Weights of a small transformer language model: hashed n-gram embeddings.
Each number is 128 + 24 x the weight over its row's rms, rounded and kept within 0 to 255. Layers, rows and columns count from 0. Numbers have three digits each. The size before them is the row's rms in percent of the matrix's.

# layer 2 attention output, 192x384, rms 0.0559, rows 0-99, columns 0-63
094:121183139112132141102103109091113137171120111130141110145095132116144123151123137142125146129137136100141123160147115139118095142104137144126106149130157129122105110069130167138138176136106111
082:108120144113081102139110105069142102117118138123154124143105110098116129135129126146128119121117134130104087159183088137127116134099105096168125110171129130091140150180118117107126156114116111
093:125123145142129125158142113094170100151121173112161153136116109113141101141126134124169129113103127099152143127121125137133111115146103105154076114136088056124157132138157133137175138141156108
092:110128129131131135108101138089132127117159121097144135145148139121110109088101135162163132129118134069098155140138122151149113111093099118122097176145142154116121140176102083163142107137135062
077:128100123134131128135125118122171153112081155132139159133115109163124125079113118148122106093147102147146091115108090152147141120111139126155161144136125158150131068136124148149119183140177099
104:122095101129102140139099189133102155142107126120098128122137104179106112110123123170109092132121138117157142160069099107138174175152159149163125122159161122112156151156137113139136129142132072
097:130128103140109109124113139123121163118107108113101166137170132136101150076118126138126132118145170135128129112093133137108139131111123113144095098169109161109135151160101155142136138151108140
079:107179136123122099136135096127131117149106092145132138125153075154136102116095144167146166162174144137153126135146116138092123106152091114093103145125130136099160103146100119096091131106122119
086:133119124073137096131088136143096092161126179126189138124123150132119133128129143203121146149129089086164108116172097148095092141094089123169123182091160120114104129138106138082134148103140125
098:127115127123126141124126123136179168094149119130086163125155127127116126126125134083117136110149138161105147099100154139158189109102141117110139124130118165148138155142119107155107123144141126
103:106074110116188164154076130120136154114107157149085143135124117197144118094118106142169124141104118121138087127096089132129157182134129162110153148153126135138110108132205162068169099152145140
096:115128135098121128130153142115134146095113135110143131091158100120078128079123109147133144155106071145139134152127130138106098105133121153093138160096143168091116099118096127095144138151150118
103:157160110142125132083117091123159140114150123091132143136168145161130142124127109119108187136157135095163128083141128114105146154101126151089139142109129085095139126141138103090166159168115132
094:078120103096096163099089099139133126215124100128096155136138096075161130128109104105115094114087120138117123148090131132161152116142098165074106096107136108118137114157106144103131117158097122
111:130113138109110108106109106153090101126152147131090133116133091127178106136148135143105100087160060100116115121172188134106122126152114131157149171071145159116186093142109153114151088134107133
103:143174127167101099119090133117136091144131115126109094132108127125138135160081157157130148153126142101133145116132114102150111160118137090150034123089134104098142119171136122125161117105097171
094:160085124149111166126127132115134176103121135178137124129069140097109128128125137110126165113107128163121128134121108126163122137096189150118108072133107127132176171100123114072069071129106111
110:115150134116140118104123082111117113132115138144157098108058171174106171096160123150139150158115104162107148135149169103131157082158117146121103171165062103115141168147157125157110123167123130
112:130172160085104131145111117109133121102145066206118137134131095117121120078090127120150186135096092131143166147073157103128112094112156163155126202151126135109176117123142142164115162130177165
090:131127141142123099106156131123119117146142101099089171095182118152082128127114083022103130122153151148141105138118138097103154116109157105106121141118189149118106125187107141133130139127105105
112:108119120126151164082166130119090117121129141121107123163121111122108002141091162123190125107166108133151130104133132110113114159110137112075101114129142138168136137157073096141148162141172142
095:131123129121121141161122102104150109097099122080134138130151115140148182123135190065183112164174131108123145190152168117100134127152089127136115149116148153134151085110148160107140103133169092
120:117077142101158090088119154178166093183170134157183118162078117207140170122091104097133144113112117086137145098157202133127109136112109106083161107143148128114161169125137154132138132107151089
076:141128165164131171148122118147157129122177151130118087109098160083096111132097150126106092136112128114111149127127093135138175105123155111149128111112144176146171125126106126134149110108076125
096:095149166145124129133121103095150139114111152111117132106172096189106113113158135075170101164141141147143097100151084132107167149145115135165086164156120125156111143111173138114128111085143146
093:157118164125112113080125147149145175105114140160146129127174089141113108129127166150152147110150146156091153157089089121143123119179149109168135133150099144152112126156089168129084161131199113
103:105138159144163138133130147173165162139153090149112128118120151136047122124148135165138098081093162103082092113128149132130144064106119128158138117126132190117121171131103168132131114179164132
102:114125126117099135146130118097100192148137122198126149085131092134117146102115118145137148126124152157131157116121140190138134133145163139148121116114131069095089101106155153118094127104176155
099:087114146177117124125186073158130097089072170145107077139093125139136065097128114123124151122110120177164203159170140117164091114118126142147158070131139116180132135146141143150137108112137135
100:159112148098101093152098096101146143070139098142121155156154164170144119115127072105123105098132099139104135150117080093125103142099166129103112075141088113151115145103147109072125105188083140
104:133111109178142145124151107153134149150150091113070091088141121117134147094063146133098184137131103109166078159163065131092155120162169181082108147091105184142116139170130113109132140118094110
094:093106100142106105115152088096125143139136091141168109167111129110090139141136187152112018120101128136154118136103110105126107120134179159134158152112146106166130187149100154117078117101105116
091:144130094099127124137119128110188125123120097114119101143119141129128109131132142138142083112150120209117091116140159169126130123156123131116090139130061136117156089094101139155168159102124140
087:156134097154106107115102139143117150147105140114141095109109181121151103122108144168127120134091116121041104112092086116148110104143108099108144093179121110102096096129054081137123135107183093
108:145153105155141161163088166145097126144114146134159186100114107106129098165159116146096192112121140157162121173120144137126206114153094092130142099115131107143129152100182106105084198098157118
103:143174128133132111094145081132113125112128182109148155112108123132162143155155110163064107131142087111095079146155137158082085173153113122149117097135156126134126159149124128091108120133188117
105:171159100143135139092146128159124108120112124132114088159081147099161107130125102088132141130093130117125136144159171138143158124103106122135143155107130123162143138131146126093137127117120158
114:168117171115088115108160180096077106067153091128123157109076131092124100127133142153136072133116141155171111059104141134086141105143130153137140116136122166138103138101127148118209160164026126
103:093113141137112117155095131099083120164124135158132157120181181121175173116140136140118118110134169131127158138131176138095154173126084125085138168160102130135149108176102096141111148187157164
103:120107147180150122143092108136109149069094162180150099119162129155088184111167152113105138149150064115113131148112102113072104116104165135125134099141094126117112108121136099124142123122091174
091:137166158164119104131146095152173107100158128129151147113121132131164096105112123147098130139104128180147125144112086117145141123124078152125113100142121101097174102127116102182154137142122119
099:027137109117117149126139083129051153097130131133114139142140109093139158138084123140135104065126158092127096146161132111117107112112156143138101133164105133074132166104106160163173112126143169
106:158116134087158102132065125175127118122086117086113143173115128146125175074159090159138103106146175122143097107113113157147157141159119151150158134107099132084118129106142097159135086122144140
102:124107107118122170136142146107157130079128124171158138126125162136129071141132173137112113162161154145145083148086168118101109175130103123169082147175116131154132105139103145151109080136102108
100:144139088148156144097110116141172102095161102126143163124114140137148132127150167120091160119153107191103126104108143153160132100095161078176125128130122088167110086149133095117154104137106099
117:156115120142131123127096084132098176111175129119160164163130095093061127155114144115144123132129089129110152127123136111146162191098082112196109138101102143136188163111165139158147133122125096
085:109103123187127150133174155134105082141143109107124115138123104122132143114100167109151103171100142145144132123087101089172106111142126134127131089127105146148129150157136118100135082128094148
099:152098147137126133168158112136106101137123124141184098134181107128152140142119143139113117134060156147108100100149107114100173146091106150144131124127165117151118149128141161163104087096121119
100:121143123129142070115128141111112116145170127178103143143175121125063135172143147116134140128137125123124115110175139088108141137136091156112106095143127091082127165123139139128133120120104123
114:132161140150107131118097118147127102100154147134098112126098128143154137144156147085146124115142119040193107163099092195122110124184174138108065095132134112116121146135113151136066080098100090
103:100133096092131110137145128099144109140119099071103129149083132111127119083153166141142135086123186085160153101169116102076062154174149122159122096148135157129100105140168097145075119181118101
105:134176168147109131117133172129128133165132114171075121166128204093101120142146138157111120140161151118125145077110104111120120166127119118094151147086090114104164126129168153128123109084222129
102:129150186111146118115121110158152115141131072122154157073119103133144130159103086091134068077102150107133147115166130075133148145149119105114145112118098125146127130137106083083132111104113184
116:146140089130094183165096110095155136120111140117157158142118163152181163128116115131104090115149138096129082104124158115076108122141145154120118067058080157128100155162113154218094137077129098
100:107098089139082104162159096148085125119127118132112123161137136155156188179153134136142126096150149161200147128169134120138156130104132119119139141141127183139138116081092105150136126127161123
094:147083105146128151113158145147119119124133108126148147102068094117106173098082110112117146105142111125135131111157087142109120108123151122118145090151117100173090118110121097150118127113128112
099:165156117122150126102094150103132091117134131103105123134189107105138193103119079101088156104071122146175163209127169129135136092067115072143105092178161135097139162118131178083173120119107115
108:077075119154133070132099114120104108115122104109105136088115139126155131109065151143116165119069113104120135161068150169114175134152115120107116137103098100155127132084154111131132111082147162
112:176067130153101084122155156147095111106137103102113174126123164113120083115084172152126125150140151062124057169166145124144134088120169201096134133153163065156171106102099124143126101112140119
107:151147169088113159119109088143101093189170124136211142164102128166108120138090095140113115130136095159137142163132120121097136117161113088109151069128118179112144126127142096116099146122149156
071:131155152123148129156099133123120133135087154168129132108129129114115102138139113071075132112105141110119136145130168103153105115088116150132133119103123106111151101161152108137105159083097152
108:135124170163132127140111152086130176145115110091081102135109127144162123134119150107154123160097098153087145136154185175120095188112103052113175163183079113174145165113048164088111136119097147
087:149138132148076100141118115135131140125116107170131103096106137156144124094148153156144145123178128121194166133114111109104131114121075124128145083158122098144129103112100142100128146129140153
092:097113125097079130155143111090183141104153128148159129160124091142172089143121125115108127109156129105132108114202088173135144141157142149129106135169171108097104106094131080083091158097130135
103:110125144142069175125165100189119139132146168171079137162171082083097152069161117116170127139153155117109120083132128115095120079145112076138149097092102099191103156110106129120131125137103151
100:170151167144154151183130123138058132107181125116139101136150118135187127156155139137159101143131156084077162130122159133132110116143123155155133125147100111075133079150139141095134162170128071
102:148087152148115097128176153087157103094175163137138086094141160130160084135129139147128105112145139168159140122139099124163087146118129172172120147116147111110140145156184124151055111165083135
092:117136145094126086137171163062116117123058122112149107082112097128103156125150112101120110139126116102122132149120170088121170126094188142138128118141166101085109119132061115141136140137131118
108:100185100096090073077145131159101090116141126138143099114149150136109101073119047094140098110121105134106168115094100141089188110155199111155134140069102110135159146129152125087144113083123101
106:140080127121134092116102142145152137117134135114139163100081111125118122150093128140177103124199175159115154151142156146140147100102115134130165140096189106089106102154143155102063128147088132
098:107118109098144145135146148139150148134121126142066118088161123163098152132140171111120123177115138174154165142147135159082116148137135107094104084103104111092128111137134118116149166191086130
096:166172112180141118082141147127178103149138104146094107157156117168129133117146129174106092142114108141114118130111162116122102195118116215108112118139100140160090100134143153160152104112117125
090:130144118108116120142164111140142123147121146117145156127106129096111119133129118169137100135138125082162144110131092097141137092137076117100160138126149082153136154100135155102151093124138107
089:157137140098148074143102084086119088165146104115111125108151173171107185112084160112080119138112146130136118145139102147146192133123165108126153148086115151139139118134108130159173129156113170
097:115166118152106152108112154112162125129093136122124108206118123154141111123108104099143121182152146134107136142120146158103107117156094150103143122157118148143154131111159124077156140076143105
116:132126104104110127099175079134137129184108137157151143130088149126123113087163141111110134181117105137166100144189071157175142122143087077187133126126155120103138118116116138134121096143137149
101:176129082165133130118133118115102118128137104122092095129115176133108104118128146130079144087142121084058119128147117096140153186108103115089161126143142131116096152147160173143136138108167094
088:111096132104131125162129142113086118136104129122092170108184153172134153109133134140168119152128142158107120119108104145099149131107115125139111116150126192152152108117139106125137095101125124
098:171116069149162146098152139119144187123115173169149068178080115107139159127151104112141098099175156102142145157100157142058098148122126126105089147085129116114105110080158094131125155168100173
093:144164108087142138110149120083094163141104160150123157170134118149078170140131091097125086118142131157137163133117141123165132125168131189114176119113170107167149098165119167140143095106113069
111:113160169121104129106106158136140100105150126106147099106104108093149164147120099138130159159142176137133115093112112194132104100045100122134145130093151123185153104146114158043117139100148161
090:152117182067149186110162135149108151169125113129112144216155155108137149111093129121119077074186142151151164145137091130139119152140119097164156130167111137178159107103146062121118113098140175
110:147128152140172138167164125096112093145168093094170157183124153143096125112091168106131180051110107120116115133145121134122088082151162127140092146101097108113104104126161119091124160126152141
083:113137098105148124122135122105106123107099121112154171087087082104140149107124119091111117126107164101094106129132128141112155142141156122137122156094113149136103112128130132108161115114137108
103:139164078148156136165174086068132112152173175108147157124135138120163117140120144158171122160119093117140183115142149139121148122136136140085193068147099131125131148124151184119109120095088149
107:150129127080140081160107102143135154160151130065113113169101181097138108109138125140163192155067149142129141129184129125107116120135173113100105142155128138148066088153149200125135071147124110
102:055108119146153116149127164098108148130142098117133114096118107103150186119104112132125140129156161121143144115065086102158145119121100136155142129158116168120097154162173134210158077123166096
109:122136120119069126118068171144096143091152177085164138137126139131109132115142152116083132140110160130119141155120155120165119126175201146130146106172138151108153116108129124148119136137128195
087:155109127119126109125126118162152107137070106113123131168200149127090165164120117129122198130118101113048115139095110118121115140131165105104150131120122133144113095092108120126144126111084174
087:107131118116150140124123101112090165170138124157143165143101102133116087115162093170158112123086124160155123117135134157139104125121095148095114083108149140113151120119124128065156146125155153
101:062103132163141161128108191162151117104119112152132171105130147075104127116190105072110130149115074166124112139187129128087185105118135128077136127138115121119140096102143107147141167124139070
095:185136180132135102144086152152152145115102108169106135108115166106114118093119096080116090120143120173134133087098166099150081131108098091132078110128154144127154089117137126117183088111122108
105:150162123146110115140138143165162124117106098118111124126146072090135096120119166143061060094144072080142186136158134146181123121159126141112115108089105125154088084101148147139132116168149097
115:139108129114176098134132113099158148103148182140139087156125191108174153121101138177114095122123106109146128111154119147127126129161148106162136161112180138126164181101139115129155164089104162
109:172153151091106146153184116153123138099131118133102106103132159150129129159153097125109192086147132118121113102096107135141151143154055093135143187147085141080112127135090141145118129117119097
086:106182110091150141123139119127158116112187102127159099141154155071159117109120084188132120155116118148134085129139112105102147124129101135096128126171151081138129103134116185166113138098120159
096:149105104071145058121119134134132163118142097148132088134140112111174141134121151106126095169057142148152094090143045134110099076097106099101164154137076088129123181115128077126117170133128134
093:089091149123170116132128132136104121097110123167096105155152183099121116148134153071116128121148104091096147101069146088186098122111098107127119056170107109141129103096112166146143139123101116
098:128121108164131120170176106132131103141104138109148105155140108091112100140131145123084160173082129078127059122146129106116166130092183090113144155102090107099152139178150105080144117202141137
099:118119099124120151157144145120184094126107091142137091125104148119102172191168130164181170123115114074125170085094111119134133082119108125157083087185120166127129166110083114055143153103141111